{
  "positions": "rope",
  "rope_fraction": 1.0,
  "attn_scale": 0.177,
  "bias": "none",
  "beta1": 0.93,
  "decay_shape": "linear"
}
Each number is 128 + 32 x the weight over its row's rms, rounded and kept within 0 to 255. Layers, rows and columns count from 0. Numbers have three digits each. The size before them is the row's rms in percent of the matrix's.

# down: layer 4 MLP down (transposed), 256x64, rms 0.0641, rows 28-94, columns 0-63
# gate: layer 4 MLP gate, 256x64, rms 0.299, rows 29-95, columns 0-63
# up: layer 4 MLP up, 256x64, rms 0.293, rows 29-94, columns 0-63
down28 097:157112066109136108103113122159146098099106172181138102165121117140135128139110189145134192165126118153120115133182086045123136076107175146130106129152178135138198130075085071109079129145115140
gate29 100:158102101151110100126084118160104097201099152086140128128090128145113061117103122114183132110170147138099126079092089158162159134195078079108156187160136157071167126160150148169092128137104133
up29 086:151144145079132120128145137194116165044157147163135160127098134101150139123121130160055145146069113123139102155097170088105149167078134195162114145092150103183137100148099089066138166153121133
down29 082:175141130100193099143117118099136147194188124139162111143103117155087139147146103143145160116142089201177160175145154078069162141128144164141186161125209114128143093105089114142090123143141130
gate30 102:105175065137075147148147142131111194144087151154091125119103211113140106173089130131156164142183103153129097156059185120127141133149124079118158165151122161046112159116145123144129152148111118
up30 097:126187114126120128142098109175134113125130120123103100118073154080159124084161107224158156141085109163141102120142116100113068167099146048138185129142146123153186131124116081150122169129185101
down30 101:114157138090153118152159094117100107144186155111112142138143151068114052137102175135136164140083112115153105139118130106109111229107131098101190145076178120102138090092137070139084176123136119
gate31 103:160124197143114115094131194132148099099136033133118104075125093160176095131128139177131133061149162119134159118181134124097137123104137091124142075174141166120124189070083135116118103114111110
up31 112:075102144178115140079147112105087115151141079132114189069127116140171117107165135109144113100159124042102115100081125093144110130074144112122132206126113156155141147083055096166145155151130111
down31 114:131145062086143122121093077160169110102122206129131067193111180120113120130171153084108087110122097117082114124110090122183108163134118107128119165116123075099163065149113119146150123140077170
gate32 098:129169114128129169134117119184130128151166162188131117149064161128131153142085153091125149097151115132197143109152107079094105097146166105122073106156106139081069134047112049130098104119130142
up32 107:170123081125095145119082080150166134185192131215104163149056107090120118159137127090108117072140125102166134152121114125091102092119191109158086116161103106126089126110116095126097176153143118
down32 110:210148149142119119114194110100131169091114090133101189124180131133130063099182094110141153097135101086103134150129119147135169165149132055127143139087101174110130093086061141148134117140143173
gate33 088:105150154172127082106124086120137102066149079101129072136116083255127120083122127192138116127125114134136137135183136055080113104130128129116135162137180134122124135140084117124140154120138104
up33 082:107143110091140110178086162130080093186128201168108105131128168053131191174137090106145115112137190120150147123083100151113138122136151146132106139120090113104161125103179172151177108103163178
down33 088:164135121141075059164166112102092095159118132142122110164116163175107091125089121119103065168164105131107120136121096168113118131128165164078160160163132080117095101189097099112072142061113080
gate34 109:108113072102119151109197116073119105098171099060123107079191131115147104196098077132173064126141168144070134103125122133106105122150127119154114152135123122062120161111161152167134141111080110
up34 104:132153112110075167129159122122126143098118115109113147117156215126128129146149121131142114162143179152151143118127114127102172116154155119138162143092043162089091150107207212154109163175090181
down34 102:137099084113117167131106149122047121097109123177123105144136082170099140037161116148163177137172203102107092145121135147082136132085166158151082161139178098132149170135123138120138123073130124
gate35 084:095095109187132076146122119122129141146103164121096129059136175102099150140132095162163160144158214095153105122099111210139183107177137081147096104109153135134089144133088167106112080120123160
up35 079:170159107094147167126150169161168132140122092147164143184087120172149081156137146121135158077087105114168135131130098113084165170110157207124139163143138116099162102116128131049126189148158070
down35 080:156118075142151113191083109130134063126168135078094118084108122154051133155071115125148152134130130132169135139115097178125149129125114069102092118105138100102161050107080129096128092102115190
gate36 108:172097125131096160146096126109154123203097165060170106135086122110117107149110105182120131170140076181179127136092098124086161182141152077097137123119163141165150123123109175155074090086143157
up36 105:159102116164056125131120133111140147188106169054164134142105092079095106153151114150167139191134107112124149136104102090064183171156105076130140158095136149135114101170084115140096136104182162
down36 105:172160127149128162079078147062135096112087167158120144112092122117084064175067103113177174123101142097138145142085111083108173165109067122122163113123104083149128176108140069111107126148132137
gate37 117:120130193106118147107158134084052109163082186152097128121115160147137122080160128133106164125149141130114080117132053148130138123122120088145097157088146201111186154180148123119077105117080080
up37 123:138163188112118169125130160109087134131048185150125098106107130125169117090155078134089150124119119119142068113145061145112108095111091077146106136116169204143166174109152135137101102084102080
down37 110:136178113204092151189135067084140114107101178138138128173135109143105098111110183179133100058170110069119105158126077163147117114160134102137122136137096097146154159174096126103097130153151172
gate38 092:120172150107129195191122109099125087219144110117163137076074124127119129135117103166181112125100119128129076157110143134135124093140154119155153157180140145084117198112113095096143090077167174
up38 094:140139112160128118103098132114134115073111090130072053164153105140147214172137159076098138099162117139135189148141128117112140093109106149095097087112133083139157045177121141161090122131107084
down38 101:142136143149145098138159102135122088150143086108095086069115165113198138181103089197115095136200152086167081145173098117102163066085079103125129172127136144128107117134144101132097122083140155
gate39 094:154181127085182148106121189173178145102125089130127148056155063110121074150073132101156105134192089106159098150122153202076127121137139104100138091134114117114138127157152097113151129117159096
up39 095:091142126161090061111158075127112134130128179134135061170128201159104177115160099133113141127047177145116150125136128083144131130133130138214094195144123135145139116114149129168128090147119169
down39 091:113158076135164149097135111130164118119130084145123094077124111092080138127058115094186078088199083094138130158111124229095146129091097111143120140104116133175147105138131086116157143113172113
gate40 093:125108168161129138112185157112105126136169135132098106101124131191207139168159141078116100124135095074166151078086166131063143114099126161091132155104099120093099172149176123128140198111091098
up40 102:101132167153196102120193138112115125184191128111107088138089144169207124169125123107150091093137099114109131109088101144104129128120139162119105127124096073133061193163153087080138158130127087
down40 102:091100118134132098173145191100123093090109143120173151141118097068129135140134150138140091084086135140135107159151156126182096184193152125156069079116096167167172091123047157142131147143155152
gate41 108:067127158088138137120109115151094126083123088046162062142106111159114143138120152125127084147151142156178131192170115136101126070154178129118124146148129108116180094169158133183110055100153109
up41 106:189131111092122164084209134170149148090151078145115146128161112166150124112102168145195105086115143142120162160092090178099127161148118080165169188102143156133160105102138091130147074130141161
down41 112:100139163111137149141070107166063099114093070121143100142054130133151142110091144137130158106154112140223104114155149131098144117116132175113099152162110126111168088186209113107135091133139173
gate42 098:137141141165147084172094097101128084171167163140079120127127100149187179193132106119119100088091192167167138091130165152143146141069186121128124164150087175129089119102149167096125160159123113
up42 106:123078128178152117140050110124124053160147197127123135166115072114168143151150094160135071084122116147114120076166129125104136149113111147145127158164087135138116177082049140162158111091128124
down42 108:136091162161158116139125122097122141133130103099179138166194087092148136166133147176124172147051180142149088162105134109166070104119146089104177119146172148146119095115156191129048131143126104
gate43 112:147160089127127102146181152134171133087148141173131093149111122139154134129079134085118106077152153149187120102109184149088140170056172169137084139110146172105158133168182107099165110167061141
up43 102:086097173118115117093205088133121123139143112082127168072166144135141111101140160197130119167090081121080127170095098143096131104192148102152150099134096131151126056133137145162122101089163073
down43 105:106145102123107113115122177136105228091089085112116084150085091153131157151090055107131123098103055131170145117154149138100131150100122101131172145056108152074133153143138099102122128129080096
gate44 096:089102120114117054081173128092096083179112082099150065064160146134120125128118137151202092134149123147103142157098136141126132137116126157101127164166118102114139186156171094160093161110056144
up44 104:149125095125108203161090073148109129100110122158085159163060138155151150176152080144147138129098188122164178134156121146113087118135108123177182088148153102115140090125104131146059087182117151
down44 101:153112143135116116092154091070077062141146182181132048113095150126128119102097144145180087140146127125117126126151126193174158103131147142103138179161168128111071138135152164164084102109071156
gate45 090:168143042101213095139150155126147094100122153081103107099152135128123086108071100110102099124186111086095100056120166113166139168120126116153075179120114152122091153128104152108144131159130102
up45 118:098143141137057115080176130123079143162150174152104145084124120164079146142195106112155166177139146174153163119077074112107148134173130151130150136138125157143157085136166060160188160106119132
down45 116:125150171117105114126127102163088213176103111082127073101133130143070139149153082107121118095104087211162116085112138090071134141114127162136125117111127204123119122118137060102162115141112089
gate46 105:163109144116163113123145116108134221101140147103082102077116158154166126135152155093145120102155113151115101134080171151163130124116143089114092127156094227148183194162160107172157154104107110
up46 094:211135084146113091147146162192153171154122158147129136151116161101142124132085139135149093141124140209124158138107071110085135148178114121108074143074177174115162150125180113131139130147194155
down46 096:083120200175121183072137115107136057159088143093157090130144161149139128075148101101130143163168101112110151129104142143136109100088181147109115151117164114089061088084097152129075149169136155
gate47 098:117130141110077124107063166135160138121095115117147099169100081107172131131088159123152100178148124115127173071121187074074119111142096147134120110128122094029157129121103060131175114108145155
up47 101:116097101122116175166158109171113111059141137152170144105174145155119133154083107101094116156143124148114103117110132086122221122134115131126132172123132109101038072132086092130061155178142158
down47 106:120134142101120087111140168167118102070087135146182098153131129111143117135043136135114089163119138162098177110166171078082156105081110170143137155191161122101090154152112119044107159126104112
gate48 108:092142113140113074179167127135158168092144113065116116102150203134103085172102140150153137080139090118108117127085131186213143116102134127160145138183147172142118179153123149151165117084169113
up48 095:115115107133143111106131126057137083161179093124123130125136132067019133121110088096094126150128148164151079067138129154136074121161089110124104122115196098150128113137126122131145134110202181
down48 096:147207111139124158122117136091100081187115134144128170148089093100147170094122095170111104159083118105092213115089099098074113146098141107079081132101122137087118138131116178137107169175118092
gate49 102:148145099121068155172092117131086163154132158140103148118155144064140164146120170202158152173192144124126160110087137094139163163137137076159188122166159129125134152122126154115160111149168209
up49 111:166130193139150080149091190151167146119132114149161079155099086116165122085085147110035087109080098137119142106105120118144163140107162157105059114104140104141142131084139144080166115115176136
down49 108:129136126138121130142101136115164135125122064157139137162065084091104167116086119147067120100125116084127136176188110130156114041088175156102078136131092112174105107149085172076174108145166134
gate50 095:136188062158171119125105130124162166121173150152126119111161073148153137151091117133112147155152128167221113147080168178093174116141174107146149123093092099148124138163165163059089125129151126
up50 101:131124131094082117142104155158173146149130099120165057177092095086149171084086166132152115142195144177171112159166116079112150151130125157111077151137081100149137155110061153129152149139190137
down50 092:130127123170119102179149101084142153170127080079168079169122113122138144148056177187071113143138147161170097169115141131158182132101119118151078141122126068168107113170124112063143117150162120
gate51 096:082171150132072104119121043058120164107136142189146119141125174094159140164114084165054129121153110117172147135119175175169133112122145117121180137146163154153124134150167152143136176101170137
up51 090:081197163108123120113093072123129079143147155131173159132146131150135167128088096137114137139180147074134129138154119158092125074167100189064068098103155091152160149182176153160121122127163106
down51 087:210076081121151137158146209149118131124112125111143129182134122177059119119123186134167076094101158129139097140092136138108086100088140140179092116143084132109103110073087118102077133110124132
gate52 114:132205092126095159116065167067128082121127084109090095138123125123115148143146074067131177170189175160153112131164138106067142111087101164142133132138070103101105098138137100123095111156107115
up52 111:144086174106151089151149100168125165160159138144128141124164115115168105097121158171114075115073092119135131125162105133207100181154186104115092126119173174148177200097119185130137115123171134
down52 108:176099156128075127101153131144136129167164115074155087110103175146125182169101193127141130047155140100151124133187108112187110130098111121191153139102140116107148155134082169103152144086075149
gate53 097:113129107111136097108141102119138124064210106150097130093079145162133065139140101119112123178093072119074156074123170127060094135174146114174089171117115152152146155130171116185163112106119125
up53 105:089156073130162110120144093155134105097129113142135116085070087170088065142081118105121141160118128156171166110153186129110093088161111149145107120140146224179126157129141147166176127077100158
down53 103:094091106128131072101148101131115086069183067110147072129106105138128091148178114083107175140127116145133087127108122095044104152153121141117080107119124112149131127152102077186092125151185180
gate54 103:148138205090177171135147096167175066153144074131166112168164102151138124171094108155109094129166120132143123178137126139145152117135044098108109165132123109113162127171120089110062133186135127
up54 094:179170112095098067132127193131110086149099172151115093191117121102083134069094099129159124133085128138122115148171097121099093116098164202116149159117120156090089105129136151067070093144126117
down54 097:093127105088134141082136087159131100141142142099081137132162104145096191106200109140112123100135147151170083101118155087194086188180149121134160112083207153145130074178137139130126145116158120
gate55 090:149106106111081154135113127167099184152098196187056134107124165121149100110140152119118118132079153142194109092097090147153142143075172067127104133103109159165154137108192109104105148132072137
up55 097:122131110146127206158070148154094093166081202190120110172121137096170136094108152141120153185145113137131099097114084126071141094100154146112123134080109105145125103123080151106066134167099166
down55 097:162142115108138169192130158138148094146109170173140130162129160132190135067118143183123112162108165080114136098097054103155144063083159122096140145092099143135170125083084185122098113154100125
gate56 085:196127116119095141172111129115152160145084111116136108085093102096117118088211147142132151081097174117188131134152157099044159125136152133114121170090183115156064112122109143088151131118094170
up56 081:061170132148121137129155134140151128165151139158127126140142085096127137153109173151087057142178124164149159071159139127160065066091089177159122092203086118088133170109126133138099120120165095
down56 086:119112133157106123151176085162132093165157097129067139119151148091134129021063150069078108176171143148128135102122079102126132082108115149119093171168123081128098121109104118125179109135148103
gate57 095:138146075103134117100126188148110106121129169040121154143128157135120109177120089161126106068178081104087082130158103135122157145095125094075140110144184152148157128129106141128170144171137040
up57 101:094099142135099142151148103133147163121160028162114124103141071122106170097115123121119159176106145152159146132156195104104120153156109162184119149093101085078055133140172114079095120131130179
down57 098:163111106102105154133078145183078120128182117113132110115117186091140128139117064197200099088123105191144113126153181156170161156102108105119067127099169122115124114107138162096159166111154105
gate58 095:106109147103179129093193096107097112163138101112142085106095105176065143159144124151090106174090078098153135129161066124149082143116145056117152148151184153107168117138100097162111067135152112
up58 098:133115158075129097122172099101102088121150122118128085109074061126072183127148151118077116184065085130147129131202092090198098118113166089126125119131159127127132115133133088131145066147117156
down58 101:061122104169160124152191184062143164138129108153148133125157079114108136171168125128096092200148139127100106180107141123158100147140192173115126123178144134149166151094139122132078127196126146
gate59 090:095127096179112097118161087128129144141120132125088121051147103176103112142099118111167142075116188131109170110088125157139195179203172126168166149138103104088162141116125158096184130120159095
up59 081:128123101090104141122145150140090104126152084096086116155175136140179100088138116107134187147086144098161154127154180164092152073143157159169150076100115118136093087140115177129190158189059126
down59 083:147133130124084148050099156086122064045160172173133183086124150165104131116155139115126156088134131094161166101139045151140140172110175161096099121159142095122177105116125127130105115116127112
gate60 114:124162106161071126093122132158177153123092066098076090087131110126127154147081158154179149156156156096177176172135161135118162149135131137134115036117088117113102162108131101071132143182147150
up60 091:132141124157148100133140141107165165221116144067123161088165127120086102062111116173129109130134086089085125078109131133098102113119043133136171112127106113175086162133147152112125205155118135
down60 100:129103134109152099173103094202048121090139160137148122159161139103108083131141120111078130119154203140109106092162142103144114144170096130117120148166164127061102107106088100179142080089083088
gate61 105:156110092089114108138156095147146163049210118127112159091114096105132127120079115122100131140071064147139088098137168144145078154170102120180166163127180141180116153088133140157117135103173107
up61 099:082159153149127135139122169123094083214069146122141092155135181151151128151138165118175134100164194141128163163117067132121195135096147154106086107113087156095149106180145138096170098134098136
down61 102:137172094156151131154146081130167154044169106174138161055094140111100160107121116182117175117098096134148168126140204148138079175178159130142168154109188122145110139125098152120130142130153111
gate62 095:098134115108143111157086160131139072146110111114122121116099120146120162139043164147137131159145122092119107163190118134173117112052165176090104121050102070173126116150104185117188115149114111
up62 101:181107105139113128103127110089178126188141086123127158157172117108111083154145124108137138111137150129167098168091128122071211182126169110168074146158121150103115089175138095088126163195083114
down62 098:123086116162070124095122125136164095145166113086161152084178139118129143141148119130113104109186127152199116138122111084149148104152118170142076118036085152131160113160186179114119158190097134
gate63 089:099154126132165111106195143174098124142096125144079132106059147072131118113139084139110065116186131133130107148044075147092182104109145095157163149120135133126158148134134196114127191137115145
up63 100:100106183087115173160082148141150171083136120139138125130115096139123153153073083140184172163129091094141162165114169137162114140164080193132137160184166097069134171140168092156092099118142134
down63 102:227141125149187091075143119137089171125105105173115140139169128137083158142092129138140148071137191065157103118118173143191157084116082100137130136113137118109152114113183163111128162112119149
gate64 106:144111102123122095180097122105113137129091131146141166107044173118129099179107113138100159129190176147136112126130196104131141166162179149154134127097189118138087132118087122045135192149162127
up64 103:170161130098126131086152124118172131115195119117127123109232080137124165114133117100185096112094122101129178135140067163100110077128072118108139142150081118101123108165180109191146117095105143
down64 105:207114102107127121135193132118131109167138100148102151105164104110117114118056121133144144078183084122142162155115124177120193125146129148113144194112153107114084127148138076117070156111120212
gate65 089:088111141124104144124157142125154134133075100135112091145051146121163158104170142111085140112113146168191114150105131101135156129121151077164066137151098185080045156149112142128117096067092076
up65 097:083122124170103183125099103172168096131071137162136058185110118092167176137134155094128111188112164141170077161138142101142117116121171106137075169113169146091076112136122167099096093107122102
down65 103:129088072184102153101164179096180097110106099167182111202111141116149115130110142152109165108155165110171135186108062134106119074143079066137111099142112151116092144122118106177103118136148113
gate66 095:195144116137083139125060146159166083109122149153125145095130117157197172124136111078080135172146130096155172148148141084147077082081116184135142097120195090141128142114116140072117167152145150
up66 102:147187105138063162135122109116154139160101089147151113123104072102179101122161131137115128083156116158218100084161132116110159173155167090135117095095082182117074139094125143087118097160084126
down66 102:135161103116102127165103154180185128138145113156103140077142151149250144102202119090107117174137160147199146150113146081086121133092141121170122111107145111133137124127115132091090177158139117
gate67 103:121183163107155147124119127129148166089137134147111185153120152191125154124089171089098191119112086104183171144122201182089130138165124098097079061130154163100149165115162125084157129124125124
up67 097:192099107124100154169161172143139126173119148139088081120111144112140087103138095199119135105179151165177154140126081153183149167154156174087187111065134096143123104165120180143117125098093132
down67 090:110187157136105109120085128167106186077134103151154122098153175162113176132132146119148208187151141158170117090140168137094104110117171084142139125124197135141134150054108102082128127082139152
gate68 109:129113091170153084105131084088108096162146179171056095110116137129109104143186043154148164127059144135118168088112096147121105115130157106114143176130102181125150118100146093120171132116080171
up68 095:108130105149133108088123130140156128136144136129160099186182149171138155107112060118108111121085152164159117153071112102094119130108127159124077150135132184135091110109056108034146125167114049
down68 090:179102137159154131160157099040114091147163147132153122147106106160083126171110121182145142089123156097118143147197172123095091104142145131129104143170075114153107068113140145186096181083085126
gate69 101:150114088142132194064130146132109126167134130126141162127116105145140141162111081071104086158170125104143103191145136096151161154137067110152078071160155160130145051157129111136085070176125101
up69 113:108150087170125130150179114166148150171162165073107129127102119137144110149121126123122078118177117189159059152144157095146143171171070120044089131157122131104082083115139122121197112124159133
down69 113:119143122163133097196142170115167108129110097131117097150160115094097105084108151085124149119117142161091196103098137155160038102142200124085156129132141127113089185118097110084142201132134100
gate70 108:157113074153155116112063093112163126076160122148129146155145120111154072101110083118109103127131126084122172080111174122068138158107169143141095168106133120189186192148139111146166091181095157
up70 104:146135150139165095082066095138151095098143155114169110134146091068132083134101097122121070109090058105145161126117214116074161175110141147138099142120124151166177158170137124128107075160124154
down70 098:129102118158106113140088157161161104106141152191138124142133112187093102120138159116128097150150194156088111128104115122172126158121120178116100097156148095050175138108149083160192099205144179
gate71 112:187100148132048115120115134086121109201093158155132108089137127070120159112147105155103078114117137153136137061114129087113115109096091099101212143146178164149166176154144108156128143095158142
up71 111:116054136158074175166101121092125136154068123127098154145121127098103156111156148132136127088110121135139173127194091087084185095069148137109167123115188162179169104156154089136128164145089111
down71 111:167140144105105136140199208122171146143098165161088115149168113103180168150112136129137088140130149123105092137086121083103116106113093082086159093176100139111193136181111122152114093088177090
gate72 102:138131161150146184080095083143147105133096156141118158161110122096118105118140090101138151170144152091143110128120053100108106095068116083165075100150081179156208113167082138104097081103138128
up72 103:161125077123089117074120141151143104137174067080117135132231109142154111180114088108147096082146129101140136190127093166117104146120128130157133120128104102066096061084160134155106117153091141
down72 098:136104082094133104082123201155163159135107184068166107129141136185159163117148118140114096152053127179152190111182139180128143147144132120146168140146090116099147081130178090115108097148116112
gate73 096:149082173078082169127142067129081131137146133155155135129135113153157111099116135179101130087075111090096122108115124117117176132086116140090058086104165092116114161152075180178098146139075080
up73 096:100130065171181114109118151128153116157136129114107132145076178107087149149156184109141120181135087113069138111092158119157126167106170093151188121191085150147136153106129075073158084129134173
down73 108:167130182147093098189161091173113155167098128073141160146148119158159098107128117112103142158119144085136140124112067140131154140059108075152054129082165138084105122086135147189156170114105137
gate74 102:133069154094123126103141149145099127135145125097191196106147107173106113134106118073163064125114097109070089159155139106156134109177145063182096147146141135128180088165134145098099082147164087
up74 100:134088159097075111115100097135109116072170138133147167112130129172125155112127094061108171183086122111103093201171144097162061089123148084136114147098072156127169126137120190117127099121157101
down74 108:094183120135166101106118149141179168129129111156110094167107148065129181100126171177094151126095124143170174125118093103087129122129103162060124118173122098175050138099163149180172128157150131
gate75 104:169107130088129147163139105168096160055124086138115163093124132151106126116140101117087074174101182064101162155084192090152144108099121161135104125107119081093096092106129065153114140143069144
up75 102:178129144110142170139109181112105149056084073119141155128092087142112116105104076150095082165035124112101119164115175129144150103106148075121120091121150117118160113128141038125174118125124123
down75 105:062096173122119129098114094142130099138124164105130110178142107138173116141118148141110175111206067120127135137187055115117084136156135166103160127164186116157132133129140185120167086120186080
gate76 098:164075137137156141121128156160151153085125111122073115110076124161220079092175171086135120122043117110138157109139099144073184142128152146130107136128176129141191132083134133086114096139129115
up76 105:105200126122094137110102139138094103124150132141199125128165070131073170130094084142123084132194149177111152144119197115150090155129126119203190135132137141149090145163114133186086135136125150
down76 103:178169154146105061078138074098119139115114160152158072116153136127169153076071121127132081139166123075106111124153136063090171134140114080145166150165156135161120157137169136073075124159132110
gate77 108:048096143054110174097101140160160182096098190137131110103133133128186174120128180064122065155120104115121126137106092169121163106201169106112151125130147140135151134087120145121127126091112127
up77 104:075117104068139146077117126113088166098081104171116105158148104111152142057145114176158108089103181063142124119156174154121133187113091119135187142117164110142135060154099158118109098106101128
down77 108:122112126083130163128102064168135174095120173163132132070104146134121168085111151080161103131131094094156071118102150146083075135191112100157174077128146097133195104111146084082138130093106111
gate78 107:196128105149127142104119156116155137147141156145159204163174150096148182155115163126133157074126102135078133132144124133151131110093081114115105160090130224115137104170189113068099166123092103
up78 109:170146070095200143131050163139169112139111138110144178203159123152153189139122100094111159082080124139135119136152143138116141087163101142177153143166145154125118133139146105074096145098173080
down78 105:135115091111085114176131082111092139066162113187139112120146139164111142148123122119168103095139105152162083198143125129183133150192140082140071054141123134164094124101146169167103131193146127
gate79 079:143168150115110128093140166196159096115175142179145113081151130152116132094150147175082156151182131121172078169169059119109144131085151125128150112110132094173171156147083145102087076148140075
up79 073:133167151123158078130157153043110161209154164117150098080137101062089103126158105142135120154149116129113096103101067110084156100149100164133106113105082131096119144107053133121094157085131125
down79 077:103119154145155154202134093141079101163128123108139118149210107127128155121089142171132130107142116093079131124117095088141086158196095135139147109175086110160102086127123179111155106091045085
gate80 090:134121057085124145148144113187159137183171121183093138118174150140109154171115157124151129107140120157122159143153121124088036125105074137138065157150161116112114131145083128099077165122078178
up80 109:114136192168143128133140178067065162105096144093154176151133142115099102114132108134110174160155146082168129109111123151076196127126183091139146099087176155180163127124174143134175117163127086
down80 106:172139186167179094097100137166092093159104146088117180096094147130128118094100065166064179144143161142128136042117142108114177097115094124149135116171146153144144132128148158130184118090115092
gate81 105:101146093172136073148166061092118183097122108182104122116142119122170171190087166174152161113112189064145179098099148139103147154131109148127103114122091083125135166093144139075121122094117113
up81 094:128128107138116128100090145142148114152103128174182116184110082141059181043086125138142131132156071104152080149147120145137132155125048106132134187138096172160075125146084103162132136122127167
down81 100:144158191123107092087143113146091099098099153155155096139165139064159118193127133144108158129118157082141156154130163097087128164150137079099098124120092087138181064113107174123161138105186063
gate82 096:091167095117153121120189124133090135132084122149143109101085125097049177123133091184174139133153094080129095141181116082105171124154142138193184148134146124116074159127098183134138171114162122
up82 103:106153130104174165145162136137108165196108100112101140168152138174097105168106103127171133117190152157100056082085080186140151140183134129140107149125185170135187108115141134110087108128098095
down82 106:138102094154135136142158124152141139102064165119174069070096188121099141124088054164141174119115079145142076110153105127146128086182089117162173114149158152063119153127085150146164110125147146
gate83 099:088092066184158136156154147103140133072127082135107115126141107102143147123114074164086174126082046097129173122148173125100144161093096155172150070094146130092136118081123167094106102101101106
up83 104:147098157112133041080093160182073133112154118143160170093079151127051125122124122087105120099137146089120100185077102145142150151127103069101151173145150119154090146155171137154116173151129110
down83 108:140146192092144070133090140101149161148165126074158197088147185137111148169134165130172141106180123107093055062162132132139079131130123087109110174155136199136099133130140147131123147139123114
gate84 093:103158121113192111145159127113118128137090105105121045138126149145138111109098133179158169143163162111141098131160141125114098112140128138087089152182090060045105134101099201140135131104051132
up84 089:089168128116139112107132159124090145109099126120123117182145124152063127067104122125183178131161145083137078135214176133099080098134103082118142129137101098045129109173151146175143125109097097
down84 093:123169138063103122099136132144135112114092132167104156137126089083119116092152079133112202140105155059077094221099179112134103143103132099144132126115137136173129111174142121157136086144197094
gate85 101:154144175093063143087155189171111089109104118177137122120079137139132137120154120079107137140119144122111174132198100132128119125117093095148063093093074133154189044179111137123116125151112111
up85 098:142167138138046128082145188142127083079140134182097143145107134130157114153127136059079179144109181135128164132169105151140144148105122135127082146098122157161197071158142145126152121175082096
down85 093:088127082123152103057130103083107185148147127112099139089148128140135166140143074129126137115120131184178139119080133142164125094145050167105114054124110141120172188137130084144150176169164164
gate86 102:121178122078116164068063107125118132142128089100171096159175134112138179137164114150122092091124188145129132118148117074077112157136142120176137150095043133145154154110097121067115137114120194
up86 102:138079131159184121178147136096147139089117133108165094118169121114156092152148116133105108145184073117100103120141111155155164081144095108103094075148238127131100115141100155164102081077114086
down86 099:212198118184143120141117173180144072112130099128156111091106136068110172183121116166129121150136160109155179101147130103122149088161126065166129154149157098134166078156136110114085117098124115
gate87 098:118058148175125118124105129174177167123095092121106094181105076134186074125115121157156131135123090083119158083106118134140131133107150067163138173112155104087181137111086124144144077155200107
up87 105:124144067114135138154134059115100131093126165138141115114165182178098132133092130106099090172143172170175163124122101118100121100207133166128090099161120173113078157110171164139109187142082165
down87 103:110113197182122107101153119161145128126137107164147093162160142106127140159088071140110133134079196128123165064111110116086166120072153104087110145120153174105123138128136148053043144137118098
gate88 083:154148186096108062111112102137091131112043100133105103159115194156154114175094111140109112073134179116096136114119106086152133163130153135144148119176119178155123196112157128091118122086147189
up88 085:173087111104130096138083152135182084123068116143093169172105137122097082129141159099156085101146093128126133114145106125132114137048156130106122116183147160099140109083187165106163052099124179
down88 092:165141115121106106106127151078077118100058129152146140103152140111144126126117087146099159079197124096095153104095112135073096152195097199069106101181118098177102161097139131108094158113135152
gate89 105:105126140133144145099158110101140139053099157118170111137101142194146126148132133140082172132082085113105159110146112189130154101144108083168140093140096156111183197128116160175114055124057131
up89 102:111137123125099178184091143174111166149157088114074122110132094081128127128140160131123107154188110160159112144132147083090111153103192094114123122117156071150052123098156112052149160157172167
down89 102:119140157084133156105104108128162113098154136174163167097145131142179141157084135166141140204102149155098200102074149158111114125106142125160097121131092128135186145070154175186060102092153128
gate90 096:105093132092132102072099106153136081103147139129136110123155073191140128088113139121147052122085084111094118107148143069129184144131128160160152141085170090171160158089154161092123139206129096
up90 100:064073167147138104080112119109172084168131169086156159164167112167052088081135141130148132118122132109119151122116112099089198141103107102150128111080148195137152130187127113143131172117122082
down90 096:064113119115164155103102146092168130141115109130132153145144091112167136076163147145086132148131081108089128131124192038177123125190103163138144108114092114166096166089151205138114170101135096
gate91 112:120138126158082088141103106151139142161105129099133122113081142110095149132114060168195131100148132050147111137087148088107174133139154100143154182167097135127097159156178059148098067107162170
up91 118:105090185086160069111142154138112185135159114076151166152185129144078142065118103175125128138130142121091106120130105152105119080147152171070178082124137098132124078120080130087131123063159134
down91 113:108095143098162144121102151100095098136134077133108129163074031112133190128117106133097128130170106140133110120156145145104102084141180151144137067128139097192092140093175130135176182165138068
gate92 089:109115133136127162108071140145087203144089128120094064111096164090208115124132098156061152140084104133100145123162130177088133124099114164101105087162120166125183128093164071111160131125152141
up92 087:133143146145077144131086126129125178167099167133161143089106068106148087072151134132124157173144135127221132107078103108100172160131090106089087093120122105158174086148191110114124146140102185
down92 087:159139118122193143116139167210133121126147162136139167170082161080139110127146118089142105165141166109157186176027126137119154146106148156153153111100135129097165117098118094113165131208132135
gate93 109:205115148045142134077133126131147111105105111158103167138079098134138180115134154133098130127138151124184195132164130138141127076172122150168135073167124085085139137142156118168114098077195148
up93 100:153091098130155095068110153160118161183140117138108127117145106058106119043142138096136164131094134102096180112132122117141072147177090116161141107159125033090076150113113147123143162101131162
down93 109:153137124168120149089137144083145117128097161098135159140176124092149101076150137163196142111078135170061066118117151096158095137136144047141119148132086125183175124140150150127166171150159074
gate94 098:169176125142076149142185168174108070103124098129139088133099069134163143103064122163191124110125132146166088129113165185123186099109144099152134168136132099146179112162168095140121091109143170
up94 094:155083156189127170138142103107088104182087117147140149110065111098153130109124153174180165076150118150170073073090117085142173097106152111095133183139108110074146122138119116165098175110124162
down94 099:077136137073133119143119135136144107162170120123132096199140091090141122137130198079083121115153176132125172093106133092170074121138117156092145137153154156105094075138167135110189054142086170
gate95 103:124083118122122190150141119121073158117112146135130137097130134116123120132119140186092157172166145147098150073130168103055158109072071105174100155111123114195110158165113153139123196145146201